From a checkpoint of a small transformer trained on Wikipedia.
Size: width 640, MLP 2560 GELU, vocabulary 16384, 64.8M parameters.
Architecture: no biases in attention or MLP, attention and MLP in parallel.
Training: 722M tokens, 5508 steps.
Each number is 50 + 15 x the weight over its row's rms, rounded and kept within 0 to 99. Layers, rows and columns count from 0. The size before them is the row's rms in percent of the matrix's.

# layer 3 MLP down, 640x2560, rms 0.0839, rows 393-436, columns 1600-1759
101:53 41 28 42 54 33 54 36 49 57 48 48 18 59 30 55 25 55 52 24 70 52 37 50 59 57 46 47 54 32 40 56 36 49 82 45 34 46 66 31 44 39 37 72 56 38 39 29 67 86 42 44 43 55 26 45 79 40 27 45 64 65 66 52 40 40 56 62 44 66 43 26 35 82 34 42 28 30 86 39 77 64 56 60 49 28 31 71 58 40 66 55 51 54 40 32 50 51 41 57 73 27 39 57 47 47 35 49 37 50 66 59 68 70 66 86 80 63 43 46 43 41 68 39 70 49 37 59 39 54 54 27 47 37 58 44 58 33 68 42 50 32 56 45 40 59 41 72 46 29 62 54 44 48 51 36 74 50 39 53
097:42 52 47 58 92 33 50 48 40 46 55 28 65 46 59 63 19 53 41 41 59 52 36 78 54 29 79 60 47 42 51 37 56 63 46 76 41 28 62 37 56 60 64 61 33 60 40 45 59 38 67 60 33 69 58 48 47 55 66 37 49 37 52 51 32 50 65 60 60 30 87 67 47 53 39 50 44 56 65 66 55 38 44 81 72 61 54 49 41 41 30 82 41 48 52 38 25 53 42 65 43 70 69 51 47 52 24 20 33 62 12 36 19 60 22 44 53 55 53 78 44 28 47 35 54 61 50 69 73 49 71 51 50 51 40 21 67 84 29 55 20 46 23 43 66 51 70 64 39 64 67 24 46 48 66 35 61 48 53 72
097:43 36 35 47 33 39 49 71 51 23 35 52 37 70 80 37 60 51 50 22 66 52 42 53 63 61 50 36 55 61 33 30 66 43 52 63 63 43 66 55 66 57 38 87 49 74 58 55 92 64 80 53 44 36 80 74 82 53 46 44 28 56 68 73 52 43 76 48 40 63 90 77 67 85 45 64 59 50 20 39 72 58 36 53 29 45 69 37 44 42 17 54 44 59 35 54 39 37 49 56 45 62 36 14 77 63 49 63 34 81 41 67 91 51 50 31 29 49 59 69 50 55 48 59 37 21 43 54 71 62 72 69 62 44 35 28 74 18 57 57 17 63 66 38 53 57 15 45 68 02 32 48 54 59 50 41 70 47 48 54
097:71 47 39 33 50 76 31 36 39 46 52 64 57 60 33 54 64 55 51 54 47 16 42 47 58 51 40 24 32 37 52 55 60 34 54 38 55 59 76 55 55 38 42 48 27 53 50 42 56 60 41 42 44 29 45 46 61 24 36 34 63 53 29 58 04 33 43 43 76 41 52 49 27 31 75 73 57 38 10 40 50 58 65 56 57 51 35 54 41 66 09 42 51 33 47 50 51 20 41 47 28 60 49 71 77 40 52 37 48 68 54 49 69 66 35 37 61 40 42 55 77 14 34 56 75 48 46 33 54 22 46 46 43 50 51 34 60 67 69 36 15 52 32 50 44 29 45 64 16 51 62 71 50 46 23 40 51 42 46 64
099:66 47 31 36 38 47 61 54 99 35 34 51 39 50 41 11 48 54 68 56 43 52 49 08 46 41 32 30 58 71 75 45 56 35 67 48 40 52 28 54 59 14 42 67 18 70 58 49 48 43 48 42 39 43 55 48 41 49 59 58 54 71 58 48 29 48 54 41 63 60 37 31 49 48 49 44 80 39 46 65 49 74 42 57 38 42 54 40 56 57 62 72 56 56 42 71 51 47 51 28 70 50 68 28 35 52 62 45 42 11 40 59 56 41 44 39 90 52 47 51 43 50 50 35 40 38 61 37 37 36 54 63 21 59 57 44 38 36 37 54 38 76 41 29 61 42 49 32 45 46 59 66 82 63 36 52 49 35 61 41
100:31 20 26 28 39 45 51 23 07 45 60 47 48 52 37 49 66 50 24 52 43 27 28 46 66 57 59 29 84 33 34 65 37 47 56 60 46 30 66 66 61 66 56 50 58 53 38 27 51 41 36 33 57 43 51 42 17 50 68 65 47 18 60 52 60 57 53 62 47 45 75 45 51 52 48 63 35 67 52 72 48 49 62 53 39 34 70 52 41 51 55 70 35 43 78 46 74 51 30 43 50 56 37 33 71 85 46 52 39 39 39 64 64 50 23 45 27 54 47 61 58 55 69 19 62 69 58 56 31 57 33 43 44 52 36 48 54 40 48 40 32 26 55 52 59 61 43 61 54 55 56 71 40 78 40 47 69 51 72 63
099:48 17 44 27 33 30 65 55 53 89 39 58 60 49 32 52 44 25 52 17 52 48 38 71 22 44 55 35 69 10 70 63 50 43 35 47 77 42 56 34 49 71 32 45 52 47 36 63 50 54 28 21 43 55 28 73 60 19 36 57 49 45 47 37 82 54 52 62 53 48 44 33 50 62 73 37 34 57 61 23 38 34 39 21 53 29 37 33 59 50 36 50 41 27 65 47 43 70 40 62 53 44 54 24 36 26 34 35 53 36 33 61 14 65 64 58 60 37 49 54 58 43 67 42 36 47 42 42 47 84 30 48 29 40 70 50 55 46 35 21 50 36 59 42 45 42 29 75 51 47 19 29 42 85 42 20 49 81 47 46
097:62 84 25 56 75 64 44 77 57 45 39 48 61 36 39 47 48 24 34 51 34 57 46 56 44 48 56 83 53 32 26 45 39 49 46 37 48 70 10 55 28 27 35 35 39 80 60 44 48 57 85 58 68 30 35 39 67 50 64 42 43 28 61 42 77 35 43 45 81 69 48 62 71 73 56 74 29 31 45 54 59 78 24 39 65 49 67 54 44 60 44 62 66 75 48 37 51 38 35 23 28 58 33 66 32 52 60 37 36 35 43 59 44 57 48 49 75 64 55 60 38 45 47 54 74 70 34 65 60 58 56 35 54 53 27 43 56 61 51 25 61 42 63 21 55 69 37 49 60 58 42 29 57 66 46 41 61 47 40 43
099:61 37 42 58 59 51 21 63 64 63 73 34 41 57 49 37 54 75 36 54 48 86 85 70 99 57 60 71 32 49 20 58 52 51 74 53 43 47 39 54 49 71 57 26 43 46 34 27 48 51 53 26 54 74 40 39 49 57 68 66 12 47 44 31 43 47 18 47 55 25 28 56 52 25 36 29 46 46 31 50 38 46 60 49 52 58 61 66 12 51 28 85 00 22 43 44 55 50 45 57 58 49 62 89 37 63 51 50 62 35 44 62 35 50 53 50 73 46 50 33 42 42 68 27 54 59 30 47 45 44 37 58 25 43 51 30 34 82 38 65 37 58 44 32 63 57 54 60 58 32 46 37 66 77 58 14 56 20 48 61
099:56 66 66 46 46 43 56 76 38 61 48 43 59 67 36 48 56 56 44 35 61 41 48 41 61 40 58 22 49 63 47 16 62 72 38 64 68 36 71 55 04 46 34 66 23 74 57 52 24 45 49 51 62 47 73 62 53 45 16 37 83 34 60 66 58 46 34 53 31 39 66 64 49 49 38 59 56 51 39 56 46 58 35 43 47 63 35 70 44 59 31 52 54 50 50 67 69 48 47 28 51 61 68 59 58 47 16 52 65 35 77 74 47 52 42 38 63 28 57 39 38 44 54 49 63 28 34 67 49 66 64 23 87 53 24 56 46 49 70 69 60 57 57 58 57 72 58 70 41 50 63 64 60 43 55 31 20 59 45 69
097:68 72 58 42 40 37 60 18 50 67 47 34 23 47 21 64 66 40 63 41 71 50 79 35 59 20 26 52 48 69 40 52 58 46 80 53 46 46 69 43 29 20 29 52 63 56 61 52 50 55 57 72 58 38 68 50 46 73 42 54 24 30 28 51 60 56 47 48 56 68 59 54 54 50 49 39 50 12 38 32 54 60 43 37 61 30 46 44 40 45 48 57 50 56 63 45 49 54 59 58 63 50 70 40 39 59 52 46 53 65 26 69 58 29 50 43 57 53 43 52 55 74 43 61 36 60 60 58 60 61 45 39 37 59 61 56 55 40 74 22 42 43 72 57 29 70 36 66 37 53 62 59 69 47 69 58 48 46 42 53
104:63 49 62 30 31 44 46 40 39 59 67 85 72 47 56 69 61 63 65 17 63 68 57 40 56 83 48 72 64 54 59 41 51 45 38 44 49 72 74 48 51 57 67 57 40 86 36 54 28 43 66 58 55 72 43 73 92 45 43 51 50 38 63 34 73 47 32 30 32 50 36 63 71 55 40 25 46 46 54 58 69 65 57 27 53 40 53 28 57 65 74 41 33 48 61 54 56 60 75 61 16 64 58 59 69 70 52 42 72 25 59 53 35 35 75 62 44 27 56 73 39 40 62 61 69 52 37 69 37 40 21 35 42 53 32 64 57 33 70 60 35 59 28 34 57 54 46 66 41 29 48 48 53 48 71 52 45 45 55 20
100:40 46 59 58 78 38 62 30 31 55 52 33 59 63 60 44 38 63 69 50 47 86 57 17 47 30 56 26 46 50 64 32 29 78 61 30 66 42 62 46 29 45 44 47 07 80 75 62 48 30 47 41 47 41 57 98 49 38 38 20 54 36 38 37 70 49 60 67 51 46 71 48 38 69 74 48 31 59 27 76 41 69 36 51 44 61 48 53 66 55 42 73 73 46 66 48 48 45 34 30 51 56 41 58 46 75 58 26 57 36 64 61 63 38 35 41 68 51 28 67 75 70 60 33 19 61 29 33 45 57 69 56 72 44 43 46 62 41 60 42 83 52 67 51 42 61 72 46 29 81 55 42 43 67 20 49 55 49 51 50
100:77 62 48 22 50 42 78 55 44 42 42 76 30 46 45 46 60 31 41 78 47 30 33 72 56 49 58 39 37 41 46 50 60 51 25 48 49 48 74 27 63 52 69 67 39 56 39 65 33 39 57 40 39 80 64 73 69 72 37 39 52 60 39 60 27 75 25 22 67 42 56 62 64 43 59 46 56 59 58 55 39 50 53 37 88 76 62 53 42 29 47 26 45 41 68 42 59 49 80 59 38 60 58 47 52 31 82 10 55 47 27 65 61 53 57 43 40 47 33 46 40 50 37 47 67 52 45 34 71 61 55 57 48 58 54 59 36 75 46 44 39 47 52 68 54 58 38 31 47 56 21 81 47 35 47 49 35 68 44 83
099:64 44 46 63 54 64 43 40 55 47 26 46 49 57 54 61 44 45 56 51 58 25 29 73 14 55 13 64 58 50 37 54 52 59 53 52 44 65 46 76 36 58 48 86 45 50 12 66 55 44 63 70 52 58 42 49 36 55 69 36 33 50 40 49 67 58 45 51 40 75 44 43 28 81 40 70 50 51 50 39 56 29 43 45 56 61 47 47 49 69 32 41 23 62 65 31 55 31 62 44 57 25 56 52 26 39 39 70 70 65 38 48 31 31 35 55 71 46 64 43 37 73 40 56 56 52 24 67 40 56 52 32 47 29 53 32 50 69 52 58 40 49 69 33 66 37 41 42 56 36 63 44 28 50 46 41 46 34 45 56
102:58 68 59 54 36 54 53 12 57 63 36 28 17 47 61 23 43 76 44 46 33 72 88 70 64 54 23 58 36 29 54 38 85 41 71 56 39 25 33 42 76 73 54 40 53 72 78 63 14 39 71 56 41 46 39 14 77 60 49 41 55 66 58 71 46 44 45 49 45 37 60 56 80 45 90 36 29 44 16 23 35 46 68 36 78 47 52 28 34 90 21 52 32 55 64 45 57 44 59 55 73 78 46 39 59 32 42 53 45 29 41 62 44 37 31 34 48 63 64 49 47 65 17 31 58 64 64 72 63 39 41 43 73 53 52 49 34 46 63 67 71 49 52 64 35 46 25 51 53 25 42 18 37 57 66 51 42 23 52 36
097:84 53 60 40 52 68 33 13 30 44 34 54 48 34 42 58 67 41 72 38 86 54 52 54 81 44 64 52 37 22 33 41 44 35 33 65 60 48 52 49 49 46 64 50 62 35 12 46 91 64 28 50 47 43 56 34 41 28 54 58 52 54 70 44 65 27 48 52 27 49 69 53 60 55 35 75 62 58 55 39 26 25 63 44 10 60 62 60 72 35 26 58 73 52 11 35 45 39 67 25 40 52 56 74 62 42 66 36 40 62 23 64 65 32 78 44 45 21 69 72 16 24 38 53 51 63 50 64 50 60 78 82 43 51 59 24 66 51 61 41 39 24 83 45 57 48 54 50 46 55 49 44 42 38 53 35 54 50 41 36
098:77 52 20 61 40 58 49 80 57 45 56 67 20 48 28 67 50 51 50 71 65 34 75 71 20 64 50 55 60 67 69 71 54 65 63 47 59 66 62 56 71 64 27 88 45 57 75 29 41 67 43 41 66 35 79 20 70 37 38 50 52 39 60 55 54 66 28 75 54 55 23 34 79 49 35 47 55 49 28 49 59 66 66 58 62 62 47 69 64 47 73 81 44 70 41 26 58 52 43 44 50 64 44 66 41 55 66 39 54 58 62 41 34 57 89 52 42 47 61 75 71 48 66 65 22 49 41 53 45 61 51 57 19 33 67 24 47 49 54 60 32 65 59 81 48 65 47 36 40 52 34 42 68 65 42 50 42 68 58 48
098:50 88 57 61 51 52 65 75 42 49 35 07 50 56 56 46 40 82 63 43 61 53 52 72 54 49 47 77 22 55 69 55 54 55 49 48 60 46 37 29 36 38 22 25 49 58 47 79 40 36 49 59 41 50 73 48 54 52 59 50 67 86 53 40 47 65 35 52 37 55 46 99 49 36 56 53 38 71 49 76 54 13 49 49 38 67 42 50 41 59 42 74 30 30 53 44 45 39 33 40 46 57 42 53 79 66 28 57 50 41 71 38 58 56 52 20 51 44 30 39 59 49 48 51 74 40 55 57 47 73 52 25 64 46 56 67 59 54 39 18 42 57 45 37 54 35 39 52 30 34 44 59 59 69 44 57 43 52 71 38
103:41 52 67 58 45 25 41 41 52 43 31 45 42 32 58 49 31 59 39 62 32 73 42 41 49 62 49 63 45 53 73 64 99 66 37 41 76 56 54 46 62 24 49 50 84 58 67 34 53 50 44 58 37 41 53 70 51 25 64 61 62 64 35 36 34 35 61 54 61 67 51 56 31 54 39 22 45 36 42 54 33 62 36 44 65 59 57 74 72 59 60 60 30 57 41 44 21 43 45 44 55 40 68 58 38 66 63 96 47 21 38 38 42 49 47 50 42 48 50 48 47 60 50 43 68 26 41 61 72 32 32 53 52 48 30 22 54 47 39 66 78 61 35 36 50 74 53 35 57 57 58 48 62 65 40 48 28 51 37 85
097:63 56 30 75 39 34 32 47 51 51 48 84 42 61 56 59 67 52 57 23 37 73 62 67 51 35 61 59 45 46 48 56 50 42 45 25 54 70 37 20 34 68 66 77 61 46 74 58 46 87 63 86 52 40 70 51 52 43 63 68 71 62 37 22 44 68 53 41 49 50 64 56 62 25 40 56 51 53 64 55 39 33 38 38 37 43 62 57 51 53 56 31 47 44 48 44 34 55 41 42 65 49 60 48 27 69 93 42 72 35 74 32 93 59 51 47 18 40 37 73 54 38 38 50 33 53 37 40 62 08 38 50 56 33 41 89 67 24 50 31 75 37 30 47 51 42 50 41 37 79 45 43 65 58 56 41 62 45 48 55
100:64 51 68 56 53 57 76 61 55 68 59 45 41 40 42 66 34 34 46 46 24 61 59 57 48 28 47 57 29 42 51 19 46 72 47 50 55 65 41 60 51 72 50 55 72 37 36 76 62 52 55 83 49 46 42 51 53 31 35 48 46 23 50 60 47 29 48 74 52 22 34 64 62 56 47 27 61 46 52 43 35 35 51 30 55 42 60 24 62 53 29 47 59 66 29 62 54 60 36 38 43 58 63 56 66 59 54 45 79 35 43 57 46 81 34 54 55 67 60 60 40 35 37 34 27 44 36 64 72 51 47 41 46 40 76 81 39 36 51 51 55 51 60 78 86 20 04 51 52 44 25 52 37 37 52 36 54 39 41 52
099:67 55 72 36 24 40 16 32 45 58 51 63 54 49 52 75 42 41 83 35 58 53 56 67 53 29 35 37 40 42 61 68 56 41 56 56 47 83 52 48 55 79 53 35 39 49 51 67 46 67 45 51 10 58 56 24 38 55 56 49 77 64 32 63 39 51 48 36 52 84 60 77 53 17 80 60 55 68 34 32 68 75 49 61 48 31 39 45 37 43 58 64 40 52 61 47 52 63 48 37 45 53 68 37 42 56 52 35 47 66 52 61 44 36 54 51 60 23 54 37 57 74 12 65 50 80 67 46 51 48 63 29 31 67 50 55 58 57 31 51 64 54 70 51 53 52 43 54 62 83 32 02 49 40 29 63 62 34 43 61
102:59 43 26 54 55 59 51 35 57 66 49 31 54 37 34 81 73 46 45 57 56 51 44 27 33 56 54 39 51 49 82 68 47 17 65 24 49 52 41 40 76 65 27 35 68 60 63 66 45 38 52 58 44 42 51 57 58 37 60 27 53 71 51 32 63 63 37 48 59 54 63 39 62 59 67 69 47 28 62 56 42 63 61 49 18 24 33 60 53 09 66 55 51 59 88 18 60 49 39 58 41 26 65 27 48 78 46 67 46 53 40 57 38 51 20 40 71 39 52 45 12 45 50 57 58 49 55 53 39 58 58 35 50 80 53 22 50 45 67 19 69 63 60 57 67 43 50 25 67 71 29 45 40 56 17 57 17 34 60 65
101:31 61 15 22 50 42 64 31 38 26 25 42 67 65 31 38 36 65 41 40 60 47 38 43 60 38 62 68 67 72 63 52 50 47 38 60 65 58 14 53 43 61 45 48 52 63 68 64 49 55 46 57 72 29 50 51 34 60 58 48 63 41 52 50 52 54 45 50 62 61 24 66 42 24 51 39 67 48 63 65 48 28 48 37 40 47 53 52 75 47 52 35 51 48 63 42 44 57 79 41 50 59 62 66 89 49 64 29 46 44 57 53 18 31 42 37 54 54 41 74 61 67 49 41 78 54 33 36 66 20 38 28 67 57 30 68 44 55 50 38 52 58 56 49 62 59 72 74 39 52 44 45 33 44 43 42 38 63 56 43
098:40 39 16 44 80 86 70 44 20 52 73 56 68 33 66 57 87 52 59 49 43 49 46 64 39 25 75 25 61 34 30 53 48 46 57 72 39 56 57 54 33 54 26 29 25 36 53 66 57 62 20 67 93 36 43 39 48 53 41 65 58 58 43 38 40 48 40 59 43 53 16 62 80 19 64 26 09 38 55 37 37 61 49 43 61 28 43 52 55 53 57 42 75 54 49 54 65 19 51 40 38 33 45 36 51 46 13 37 23 54 59 36 61 60 72 67 51 62 48 63 34 66 41 47 42 48 51 49 52 29 33 48 40 29 55 53 46 22 63 51 59 46 64 70 59 34 53 52 43 52 27 73 42 36 62 51 36 62 48 81
098:45 46 57 56 26 26 43 32 60 49 51 49 51 62 54 52 41 44 79 52 35 64 27 66 54 50 48 69 46 38 24 62 34 34 40 35 22 67 26 51 35 49 49 62 37 48 50 23 35 47 43 36 21 78 80 38 63 57 36 83 52 57 34 55 59 54 32 47 56 40 24 18 49 58 45 53 35 23 43 33 56 64 37 54 67 65 46 51 51 44 42 32 14 36 39 60 59 35 54 72 45 40 52 47 71 58 50 59 37 49 75 37 67 42 41 38 45 61 65 42 44 59 23 42 58 83 45 60 65 57 43 61 42 66 67 65 27 51 75 59 47 44 51 66 35 35 56 75 44 44 67 82 55 38 73 40 80 36 29 69
100:31 59 45 59 59 53 47 43 33 62 64 39 58 52 54 46 31 80 69 55 29 51 58 70 34 37 45 42 51 46 56 44 43 32 62 39 59 52 48 43 51 36 71 36 41 44 34 74 68 51 26 62 64 56 65 47 62 47 38 63 51 56 65 30 37 38 34 66 65 43 56 50 47 57 70 43 52 37 60 70 48 69 50 50 35 53 48 73 53 44 40 58 63 53 71 26 53 32 59 53 31 65 50 53 42 53 41 36 45 72 16 52 60 41 43 70 49 74 73 70 52 54 28 45 42 55 51 29 48 44 30 62 49 36 56 52 55 48 57 64 66 37 14 48 88 53 34 53 57 52 43 38 57 65 27 26 61 62 60 69
098:73 40 30 69 34 56 08 61 51 71 30 57 42 45 50 36 47 65 79 50 39 47 35 42 66 30 60 25 59 34 76 65 66 56 55 47 34 39 31 38 69 50 63 47 40 54 34 42 69 53 47 35 57 58 68 30 60 45 29 45 57 41 73 61 47 55 61 52 46 28 46 50 45 37 58 34 25 34 46 75 64 36 43 59 65 49 49 66 33 52 57 47 64 41 57 73 49 15 55 57 55 45 60 80 78 76 64 54 51 42 36 33 16 70 71 48 51 38 73 31 34 51 39 47 66 86 50 52 94 44 51 65 19 37 81 56 55 58 25 61 41 51 37 69 76 49 53 60 36 63 57 61 37 46 72 38 55 61 15 56
099:55 40 74 52 36 44 40 48 60 69 50 45 47 54 65 77 63 63 26 48 34 50 81 99 52 61 60 52 40 74 49 53 82 55 35 68 33 55 40 52 34 55 50 51 85 47 68 50 43 68 44 66 51 66 23 36 48 36 40 47 72 49 44 41 58 54 49 44 60 42 27 64 78 09 19 44 50 49 83 72 52 26 55 49 58 27 54 36 73 53 47 34 79 29 65 48 53 55 33 65 34 42 58 54 72 55 54 48 47 42 60 35 20 42 40 68 31 50 40 35 72 36 23 55 39 64 37 52 29 45 42 52 55 55 75 58 61 38 34 36 58 42 60 31 72 37 65 46 51 60 40 57 31 69 47 45 42 47 51 56
100:51 36 12 40 63 39 58 36 35 25 64 49 54 55 38 45 65 44 42 47 38 51 59 30 63 56 72 42 51 67 45 43 63 53 56 44 37 58 47 48 48 64 50 57 47 33 59 46 46 49 57 45 52 20 55 72 42 46 31 66 68 52 66 30 76 64 63 52 49 60 65 33 53 12 41 75 57 50 56 68 45 58 59 30 42 60 31 45 51 61 79 55 62 58 58 37 39 53 65 57 36 47 56 46 59 27 43 37 47 45 71 67 45 67 56 33 67 48 55 58 48 74 48 51 53 56 56 55 27 23 41 23 44 49 47 57 68 46 37 74 53 05 60 18 52 43 13 55 36 62 27 66 41 32 45 70 39 27 49 39
097:73 62 30 62 35 43 54 57 42 45 47 55 54 50 45 75 48 47 61 48 55 24 47 55 36 61 43 75 41 59 48 17 44 99 33 42 73 57 55 40 46 56 59 51 40 78 17 56 42 50 58 52 71 52 50 57 58 56 39 59 76 43 43 21 18 29 50 49 42 49 45 49 66 23 41 43 45 53 38 38 41 44 58 49 47 33 22 41 63 68 56 52 45 52 44 60 26 63 33 49 44 32 62 51 26 52 39 51 39 44 81 43 73 36 52 23 41 62 46 54 37 42 54 74 66 46 48 48 57 34 34 42 62 55 65 53 36 43 51 39 46 68 49 59 73 46 66 58 42 31 65 65 62 27 45 75 43 75 44 36
095:62 20 13 49 33 42 48 69 55 38 52 58 33 46 53 57 56 52 44 50 43 35 37 64 62 62 52 49 74 57 47 62 71 79 55 51 57 43 48 16 66 62 63 40 43 72 83 45 46 81 51 34 45 36 35 15 67 72 67 44 49 61 34 59 45 23 43 82 73 67 64 37 47 28 49 40 30 51 54 42 33 63 73 51 45 76 40 45 51 43 86 46 79 30 28 75 42 63 47 49 32 44 37 60 41 44 54 60 57 76 52 40 30 35 73 61 56 52 81 25 26 53 94 92 33 48 42 72 74 61 60 69 33 68 53 00 62 44 69 49 59 41 41 64 49 50 62 51 69 72 55 47 53 40 42 88 44 53 42 47
098:42 67 32 22 34 26 53 50 66 43 65 52 51 41 47 52 77 76 58 39 25 88 45 39 63 05 39 57 27 63 47 69 64 70 54 34 36 49 39 46 45 62 44 26 37 32 49 32 57 71 71 59 50 76 44 59 49 31 59 71 80 34 55 83 48 58 51 59 68 50 54 39 52 51 70 55 63 52 55 36 44 28 42 38 37 62 68 37 49 65 36 21 40 60 58 61 38 38 39 36 42 43 40 52 64 38 69 50 69 62 70 63 64 72 56 47 74 34 79 40 35 43 52 40 59 40 47 74 60 48 54 45 67 59 37 48 61 37 64 36 25 42 59 45 53 73 28 28 48 32 55 46 52 31 58 67 56 58 51 65
099:54 53 47 61 68 12 13 69 52 43 49 53 67 52 44 56 46 31 24 47 28 31 63 51 51 33 37 28 31 64 79 41 52 32 32 45 32 49 50 45 53 40 55 37 41 56 55 59 60 35 54 63 43 46 65 60 76 56 56 41 72 55 42 49 50 45 42 47 34 45 63 28 67 40 52 46 48 58 67 59 66 71 48 46 62 52 52 18 32 53 67 50 46 46 47 34 28 46 57 19 19 42 33 77 47 48 34 50 47 37 41 51 50 76 13 49 48 81 59 52 64 56 63 57 52 59 35 44 51 57 59 58 66 26 52 43 61 55 55 37 51 62 34 51 43 34 62 66 52 28 63 65 39 45 67 48 61 56 73 39
095:50 68 47 50 53 48 64 59 96 41 50 41 38 54 45 47 37 10 43 69 45 80 33 74 60 31 56 53 44 43 58 61 73 55 60 30 48 55 55 48 43 48 57 71 54 41 41 47 67 50 59 74 46 72 54 47 50 53 26 59 65 65 39 67 46 50 46 59 49 55 52 63 55 49 60 60 33 41 31 57 34 59 56 52 58 18 41 48 44 43 26 52 27 65 57 47 63 46 54 68 34 59 52 52 51 64 55 71 59 37 50 36 56 45 45 54 54 47 40 23 52 65 48 37 56 67 42 74 56 51 55 45 75 41 54 81 68 54 28 10 46 58 99 32 76 76 56 55 77 28 35 57 33 20 80 26 79 44 65 48
096:26 74 75 59 51 58 29 30 48 41 55 34 59 19 69 65 54 37 34 61 53 56 74 57 80 54 48 78 69 64 68 40 54 49 13 66 57 54 35 39 29 76 59 31 29 39 38 28 55 62 52 70 38 23 55 48 52 55 57 66 59 37 50 43 26 33 60 52 61 50 40 71 51 61 57 50 45 53 38 61 59 44 63 68 13 58 84 60 57 25 49 58 51 41 36 59 51 39 71 34 66 52 42 64 57 75 26 45 64 54 33 37 68 43 50 60 50 44 54 40 53 48 63 53 48 46 58 53 53 21 57 53 50 42 32 42 52 41 32 61 28 40 59 63 62 77 32 44 47 56 57 56 40 50 67 48 37 33 61 50
101:72 67 49 59 47 34 45 33 37 45 47 51 63 54 32 49 64 36 52 57 53 50 47 54 57 64 48 43 70 51 51 58 44 57 49 39 39 53 46 38 65 51 40 70 78 48 81 54 30 26 36 45 45 24 48 48 36 54 37 64 63 46 44 55 73 29 38 31 63 54 44 66 46 16 43 72 64 53 47 45 53 72 39 64 33 74 52 58 33 52 82 56 68 55 27 45 67 44 60 35 37 29 45 39 31 30 43 43 27 43 32 54 28 63 35 42 45 60 75 54 36 63 16 66 57 45 57 13 27 49 42 42 52 66 62 52 42 35 41 83 68 54 23 37 46 48 70 59 60 56 39 40 69 58 33 64 70 36 85 48
101:72 48 56 50 33 40 49 61 51 75 53 48 49 66 43 28 49 67 19 47 45 50 33 53 46 21 36 51 60 24 35 72 46 57 65 73 44 62 44 35 46 47 67 30 44 38 51 75 57 62 42 55 44 39 29 44 59 34 49 54 51 13 27 60 73 64 58 41 54 49 07 73 63 78 45 46 52 87 53 52 48 43 64 36 66 49 59 51 31 35 57 60 30 52 62 62 62 35 38 40 43 43 63 33 42 43 36 56 42 46 72 39 28 56 39 45 50 28 53 63 49 58 49 27 67 55 65 64 84 85 36 55 46 83 68 41 56 57 34 60 24 57 55 38 44 65 74 57 23 22 37 42 41 53 44 53 69 51 69 69
104:58 57 52 49 29 51 37 84 44 48 50 33 56 56 53 40 43 47 61 59 38 54 34 61 28 54 62 55 72 64 84 64 58 63 40 40 65 49 87 59 75 56 78 36 42 53 52 44 52 66 40 50 56 28 43 56 46 55 65 54 45 46 53 62 38 37 55 46 42 69 41 44 50 54 62 46 63 64 46 68 47 61 62 11 32 83 49 56 50 60 68 46 29 41 45 37 80 28 45 54 11 50 29 73 41 45 60 52 46 48 69 67 33 51 65 55 99 35 65 41 28 49 69 29 33 53 51 48 64 34 46 47 59 37 60 58 33 54 50 51 58 31 42 49 17 28 70 58 58 46 70 35 54 81 28 54 54 18 49 37
101:36 16 47 52 15 76 57 74 57 51 59 33 56 60 37 55 23 42 69 55 37 50 29 57 41 62 46 61 55 36 51 49 68 25 48 51 23 39 87 63 63 55 47 35 10 65 44 40 33 40 52 36 68 53 31 38 58 30 51 49 31 65 24 58 53 50 39 46 60 62 57 61 62 18 43 72 35 32 53 54 63 61 55 32 49 34 65 34 80 49 60 64 44 38 45 54 61 44 59 37 61 36 67 39 56 41 74 39 62 55 59 16 41 54 65 37 54 42 56 24 42 58 60 92 44 49 42 55 36 39 27 46 45 50 26 50 69 39 03 42 31 70 62 48 61 29 44 68 67 49 31 39 68 36 31 66 74 55 47 41
099:26 87 34 17 27 52 52 36 00 37 54 70 53 62 64 65 48 49 47 61 58 61 66 42 32 50 65 56 68 36 33 69 38 61 67 52 43 45 19 39 64 62 53 48 36 41 40 40 60 40 53 36 41 68 76 59 71 50 56 79 43 71 19 74 39 44 55 54 48 57 53 52 64 49 39 47 42 69 42 41 42 38 55 49 61 51 59 50 59 43 53 72 34 40 41 62 54 19 60 09 50 68 39 55 50 45 50 45 69 26 00 68 43 53 48 36 43 40 89 48 46 53 55 47 44 39 51 69 71 72 61 35 39 80 56 54 58 32 33 52 56 38 39 65 50 39 76 55 51 59 35 79 17 62 45 49 68 54 57 38
100:54 33 40 60 54 88 50 64 58 55 48 48 44 48 58 62 09 21 63 29 58 59 64 39 60 56 62 56 43 35 49 33 49 51 33 43 66 63 21 63 54 44 48 40 29 37 49 19 46 64 34 40 59 75 52 37 52 55 53 06 70 56 52 61 50 51 57 52 22 11 37 39 38 38 69 52 23 46 48 60 62 72 50 64 66 48 57 47 67 49 45 37 24 14 60 58 58 28 59 46 60 32 59 33 20 50 44 29 32 68 57 83 32 33 60 52 19 56 67 70 50 58 72 58 55 61 36 51 78 52 44 50 34 51 76 40 74 71 85 41 43 45 64 56 67 35 45 61 50 33 68 59 57 70 23 60 58 68 65 37
098:51 61 83 60 53 63 35 69 26 47 69 66 57 61 70 42 53 47 53 66 31 31 53 31 72 41 58 39 52 39 63 34 56 49 36 63 70 27 49 26 70 69 37 31 44 37 58 47 45 47 64 71 54 48 26 65 39 41 43 27 42 43 67 43 52 74 50 51 51 26 54 37 48 57 23 61 56 46 28 61 44 44 60 29 69 71 63 39 59 60 14 48 43 60 50 44 36 37 46 54 48 46 23 64 58 45 72 17 42 52 52 25 63 73 41 91 35 43 46 61 50 46 26 20 61 67 64 64 44 59 48 48 63 13 56 57 13 58 37 61 66 77 59 67 25 41 54 65 56 51 13 36 64 59 47 52 55 67 44 26